Weights of a small GPT-style language model, trained from scratch on English Wikipedia.
Architecture: tied embeddings, capped logits.
Each number is 200 + 30 x the weight over the matrix's rms, rounded and kept within 0 to 999. Layers, rows and columns count from 0.

# up: layer 6 MLP up, 256x96, rms 0.151, rows 187-197, columns 0-95
# down: layer 6 MLP down (transposed), 256x96, rms 0.134, rows 187-197, columns 0-95
# gate: layer 6 MLP gate, 256x96, rms 0.145, rows 188-198, columns 0-95
up187,252,196,211,191,198,205,186,168,209,237,261,201,156,262,188,202,171,162,206,222,174,156,175,184,203,242,248,184,227,173,225,167,210,247,237,167,210,207,185,220,234,226,208,246,231,195,207,230,196,206,199,167,197,212,209,200,197,203,185,218,229,200,250,162,257,169,167,182,140,162,182,213,227,186,120,254,180,307,200,174,191,160,266,226,206,193,167,169,162,225,189,196,223,156,162,178
down187,227,179,221,159,176,188,143,185,183,175,217,187,200,219,255,203,181,189,240,265,180,207,204,255,178,198,215,244,221,258,206,219,250,198,156,223,244,254,193,172,193,213,212,152,212,236,188,183,146,237,186,199,206,212,227,207,189,170,144,206,248,183,171,162,235,203,185,242,202,194,224,222,162,233,240,197,110,232,260,239,163,157,146,223,194,214,208,170,170,165,185,204,151,174,218,160
gate188,215,191,211,229,237,253,233,185,175,192,179,247,175,225,161,234,220,208,166,202,198,208,193,188,191,148,224,180,157,189,182,201,220,183,235,149,193,231,142,184,213,191,208,261,175,190,179,270,200,176,172,241,191,259,179,233,174,173,175,239,187,237,154,236,262,193,202,157,235,216,168,242,204,224,245,223,173,214,174,191,227,196,250,152,176,231,194,196,174,169,149,185,168,212,197,164
up188,222,190,227,274,179,150,244,202,170,184,195,222,203,203,221,209,195,155,245,201,218,243,214,217,228,238,203,142,190,227,192,220,152,219,201,174,253,234,206,168,148,168,175,195,165,152,191,141,163,189,175,244,187,203,250,203,156,174,197,221,159,181,204,207,187,245,191,231,246,201,185,154,202,181,202,260,221,239,192,192,165,206,210,222,234,195,184,246,201,182,201,190,210,150,217,211
down188,209,247,166,195,162,192,172,208,202,172,203,115,188,202,236,169,176,196,251,175,181,219,227,187,218,196,232,231,218,234,237,204,204,182,182,170,178,208,114,250,241,175,245,260,172,203,176,186,245,187,171,192,167,184,228,231,204,160,173,190,262,243,181,231,197,161,211,172,224,163,207,244,205,197,189,231,153,212,220,220,172,179,214,160,227,211,210,190,189,253,163,225,196,235,211,220
gate189,170,174,198,216,204,214,225,197,192,204,219,194,249,218,166,190,206,194,177,194,211,176,182,197,228,182,149,213,224,177,214,246,230,208,208,150,197,224,207,167,256,210,159,210,203,182,196,196,121,222,169,216,185,220,193,219,233,182,223,193,236,182,231,200,195,218,181,159,219,166,161,195,228,181,178,205,195,199,199,167,240,183,196,250,202,169,183,223,193,162,220,192,178,214,225,282
up189,241,210,253,248,227,183,226,162,229,237,225,218,192,249,196,259,137,145,182,158,220,207,264,242,270,230,206,175,181,210,283,188,225,211,205,171,196,225,195,218,222,182,211,254,142,177,207,213,185,219,160,146,154,220,226,249,210,189,140,144,223,228,219,141,228,170,131,244,163,187,179,167,117,177,141,214,272,185,193,182,226,149,204,266,188,168,163,209,203,159,189,210,209,230,242,147
down189,226,218,272,182,243,180,183,205,217,215,215,194,210,275,186,183,186,121,183,198,160,188,236,178,224,232,194,220,195,254,274,256,145,215,223,176,198,167,160,206,196,183,223,208,273,166,182,202,223,189,192,191,220,133,146,227,177,192,166,178,138,209,240,191,200,190,180,194,200,198,261,221,118,222,166,244,167,232,143,177,208,152,179,220,179,202,237,182,168,173,217,254,269,279,214,172
gate190,152,217,239,220,219,166,178,198,204,264,202,208,190,235,161,162,206,215,200,193,203,218,213,181,228,200,160,152,217,163,145,171,257,252,232,264,218,237,217,217,193,173,176,182,170,121,186,187,176,188,196,252,250,272,215,223,206,167,249,223,234,159,146,172,199,177,197,231,211,162,177,187,195,140,195,192,250,194,160,156,218,186,257,189,215,245,192,189,245,197,181,232,176,144,202,221
up190,201,202,204,186,280,202,154,240,225,159,240,186,218,187,137,218,191,259,247,136,253,181,202,224,147,190,190,193,246,287,175,173,173,199,185,268,174,166,204,232,183,201,164,200,134,198,196,150,229,204,207,154,146,221,171,197,204,183,197,179,200,244,182,252,192,219,242,163,207,154,242,212,253,238,175,253,218,208,145,178,161,164,211,193,196,201,169,188,139,174,214,208,189,172,207,215
down190,180,208,178,187,246,176,180,198,170,113,207,290,202,120,168,202,166,228,209,212,222,213,149,200,229,127,217,200,234,210,215,182,220,183,191,245,188,176,221,120,200,241,177,202,243,187,114,247,216,236,213,211,229,196,246,204,188,194,196,276,225,225,169,215,185,200,201,176,184,201,194,171,246,191,173,202,244,194,175,212,218,177,185,229,168,184,252,219,212,198,190,212,237,171,216,117
gate191,192,170,167,171,198,202,245,190,191,193,185,206,192,201,162,201,240,236,248,160,197,222,191,198,213,167,185,149,150,201,220,159,262,222,191,246,248,243,142,176,250,178,198,198,199,193,183,161,141,189,203,218,138,223,213,236,237,195,277,191,189,245,145,183,199,200,236,223,191,214,235,203,206,150,222,237,223,169,212,166,221,167,233,204,256,239,192,202,191,212,204,190,235,229,190,190
up191,230,254,177,221,218,244,243,197,201,179,211,210,170,187,188,195,220,190,242,174,215,182,242,187,216,185,215,153,162,221,225,186,225,161,121,214,236,231,193,222,197,199,165,187,198,243,219,185,149,191,193,196,194,164,232,182,213,170,206,217,165,203,167,175,275,190,159,171,211,174,181,141,195,264,221,158,238,191,208,223,199,173,224,194,201,177,200,195,191,178,153,251,173,238,221,195
down191,216,180,209,194,185,191,192,208,220,210,197,168,232,217,246,168,181,196,221,193,194,196,172,189,259,198,205,235,192,212,183,220,131,209,254,208,143,186,223,262,185,154,231,221,260,154,209,289,223,157,172,196,202,219,156,203,254,213,186,210,222,216,217,222,178,177,164,219,192,208,201,166,203,216,212,215,236,219,207,201,153,191,192,169,165,117,182,194,232,169,178,225,227,152,187,197
gate192,179,141,238,190,187,259,239,245,201,228,220,211,183,219,196,175,251,214,152,159,191,169,238,222,210,168,209,181,253,168,220,217,206,213,162,188,224,190,205,181,212,236,151,173,213,177,139,145,168,264,176,241,221,161,209,246,244,206,278,144,208,216,198,181,227,185,196,163,220,167,201,229,224,160,231,178,206,206,209,166,210,189,168,238,222,206,228,176,220,181,194,213,154,240,177,164
up192,176,187,191,168,218,179,165,227,160,191,177,217,250,218,170,200,215,249,192,178,200,173,201,213,162,189,129,144,200,200,186,226,150,238,170,245,204,217,232,200,157,240,178,162,274,245,187,157,259,207,233,216,248,201,213,192,215,190,225,213,132,228,220,192,175,205,238,196,199,205,195,199,336,166,218,248,213,203,263,236,193,158,174,181,205,266,224,170,188,208,129,138,179,180,193,206
down192,219,234,153,186,170,216,247,187,207,181,152,182,203,242,180,243,203,219,228,139,247,182,200,124,118,175,152,246,223,220,192,163,205,151,204,246,170,225,144,243,149,233,192,229,225,112,269,210,212,226,261,161,182,174,209,201,223,256,208,219,192,270,159,253,132,215,211,195,168,242,184,224,194,168,172,205,153,232,248,192,203,192,229,211,240,172,209,219,219,212,139,202,214,162,159,188
gate193,217,221,185,187,204,269,203,190,198,182,240,144,204,233,194,166,203,193,224,156,223,196,243,207,126,190,182,183,195,219,251,196,167,208,198,159,203,260,196,155,189,201,159,223,237,172,146,194,219,221,207,233,220,170,178,207,243,151,288,252,183,157,155,227,233,210,214,185,221,231,162,165,184,200,174,183,165,222,198,214,230,218,185,179,173,172,227,211,216,208,205,184,171,192,209,153
up193,210,231,191,218,207,202,227,203,199,179,180,164,217,217,170,218,155,196,187,234,233,169,239,161,166,194,217,183,128,289,221,245,189,223,202,210,223,210,250,195,223,188,203,264,207,197,158,220,158,227,177,239,199,185,215,199,254,144,184,247,187,170,183,241,192,215,155,192,204,190,213,154,204,199,168,135,220,226,206,258,266,190,174,180,193,143,178,179,197,236,169,219,158,135,210,167
down193,171,198,215,173,229,228,261,153,184,204,209,258,242,146,182,206,197,225,219,254,167,223,219,191,227,194,204,262,159,210,206,226,153,153,131,232,197,226,219,225,208,217,224,156,181,211,160,177,184,175,206,225,123,187,211,200,170,189,192,184,213,228,200,201,224,192,207,228,134,167,203,228,178,173,205,180,282,148,213,245,209,163,209,209,246,186,211,208,227,184,146,192,227,239,215,180
gate194,220,194,193,276,158,194,186,189,196,239,239,146,210,246,170,242,192,158,190,180,259,170,192,171,242,188,161,185,214,193,127,240,253,177,179,213,205,161,213,188,178,179,221,178,190,224,234,205,208,224,240,222,193,161,139,181,237,175,277,153,221,221,150,174,194,217,199,224,233,271,200,204,183,211,215,198,197,237,205,146,204,198,195,200,127,199,159,213,184,147,233,225,224,177,232,257
up194,180,202,231,199,130,211,244,226,270,221,142,208,192,163,173,150,231,274,200,205,178,183,183,217,213,207,247,249,151,164,151,228,199,242,236,166,188,204,212,215,177,166,249,160,216,212,197,248,157,202,248,247,189,172,204,165,201,169,230,191,156,137,173,213,159,198,185,174,158,194,209,218,187,170,170,196,193,204,194,205,250,166,199,239,156,227,189,213,237,221,186,205,228,226,170,220
down194,158,241,177,162,179,158,224,190,174,211,122,179,228,188,232,176,156,184,163,236,236,220,219,175,179,228,235,197,187,158,204,226,189,212,188,218,238,198,168,220,203,197,231,200,141,170,117,196,250,264,198,251,198,220,175,166,156,207,184,201,208,167,229,197,226,233,169,240,187,219,246,229,230,215,181,208,142,207,210,196,195,273,160,175,227,223,194,169,171,185,214,236,218,235,188,234
gate195,232,187,195,204,195,181,215,154,192,202,177,158,192,202,219,188,238,233,218,199,174,180,184,282,268,144,205,238,228,182,252,193,191,218,219,188,242,228,213,181,184,201,236,245,151,197,221,216,177,248,250,239,205,191,182,199,184,248,199,206,243,131,186,226,234,148,159,203,188,180,187,206,131,177,204,190,177,161,157,187,207,204,203,268,238,207,185,219,218,207,163,196,166,171,210,165
up195,212,173,228,255,213,206,183,212,217,191,180,185,201,210,126,199,251,206,172,242,171,177,228,231,173,111,216,196,246,213,158,170,176,206,131,221,217,219,182,237,172,176,234,219,224,154,171,199,203,212,233,204,208,234,161,195,180,167,210,246,182,253,173,211,203,200,171,184,200,191,153,177,240,146,183,252,202,199,222,210,176,187,180,235,200,187,205,243,175,178,200,175,145,175,180,251
down195,206,223,224,222,179,172,259,202,192,183,163,219,175,224,163,282,141,188,184,183,256,173,197,164,187,170,229,204,207,178,191,229,243,221,216,202,234,177,201,166,219,226,231,161,184,235,284,201,134,203,205,195,239,186,212,161,203,220,163,163,249,137,180,217,198,215,170,221,203,221,232,195,180,182,207,198,225,205,161,204,287,199,184,155,201,154,168,192,195,191,213,166,160,210,177,204
gate196,162,198,248,142,218,198,184,197,208,225,221,153,203,166,233,241,164,183,225,147,217,174,172,264,164,166,228,197,190,202,271,244,214,218,205,191,185,215,222,162,194,180,196,186,204,196,198,159,190,234,208,195,224,240,199,156,170,194,230,270,176,234,228,236,197,203,240,162,261,172,206,224,170,221,152,190,213,200,206,134,183,175,191,207,257,198,199,181,150,237,198,167,163,212,187,204
up196,176,184,253,225,128,169,202,180,210,201,252,181,215,231,234,212,199,228,187,141,212,184,212,153,196,157,200,192,197,177,153,183,186,188,208,165,120,216,229,215,175,232,181,250,188,159,219,209,242,215,189,168,194,259,179,222,201,217,169,255,202,193,198,181,206,239,188,202,170,224,186,246,247,161,171,244,183,230,179,207,205,202,171,203,216,194,261,186,193,198,196,190,232,189,230,210
down196,251,176,207,228,231,276,194,206,231,235,170,186,242,227,183,202,129,164,208,177,179,174,205,212,216,155,180,198,220,189,196,259,206,211,224,208,200,219,224,135,208,184,195,189,206,210,276,195,179,199,228,232,199,221,201,190,156,158,198,160,184,200,198,211,190,225,226,194,157,257,229,240,194,195,166,163,205,224,173,186,213,214,189,209,203,176,166,185,235,200,193,183,157,190,157,177
gate197,187,100,234,224,185,217,230,184,209,225,200,203,203,225,148,213,232,197,163,240,221,208,130,214,250,191,202,200,217,230,189,220,199,190,237,254,185,204,241,186,179,186,187,201,280,207,121,206,181,156,198,179,203,225,160,174,235,185,193,303,186,221,175,221,280,181,268,195,165,235,195,208,213,141,174,242,203,191,201,201,184,244,147,208,135,182,221,162,197,139,179,157,183,242,188,158
up197,215,237,167,211,183,157,219,194,198,200,195,222,224,176,265,175,249,248,181,156,227,191,220,270,144,144,209,170,217,142,172,237,169,227,192,221,201,232,85,224,248,177,120,204,221,226,174,184,187,144,302,188,184,242,206,161,193,183,251,184,203,206,180,167,162,215,177,252,213,219,213,232,158,175,188,209,233,227,214,217,208,213,195,200,191,206,196,199,188,150,193,189,224,192,216,175
down197,177,185,241,226,199,196,196,205,218,197,115,213,214,210,138,232,263,216,221,214,221,251,172,196,218,243,187,169,189,188,222,171,181,226,148,197,193,212,239,143,172,246,181,201,204,260,157,248,167,163,170,197,214,226,216,235,203,178,289,155,224,216,185,192,162,233,196,203,136,205,242,181,248,193,200,192,213,225,196,155,204,244,214,232,140,197,247,167,171,151,164,219,215,243,151,199
gate198,171,242,189,169,182,184,223,182,213,206,266,210,195,166,225,201,221,203,196,171,264,190,218,192,199,194,201,210,184,145,206,172,236,126,212,194,166,166,170,151,168,169,210,205,236,126,210,239,225,196,143,238,214,184,191,192,262,169,217,210,237,249,196,192,223,217,199,194,220,181,165,209,203,247,159,208,234,246,194,151,262,173,152,202,218,232,174,165,220,187,186,164,190,186,175,206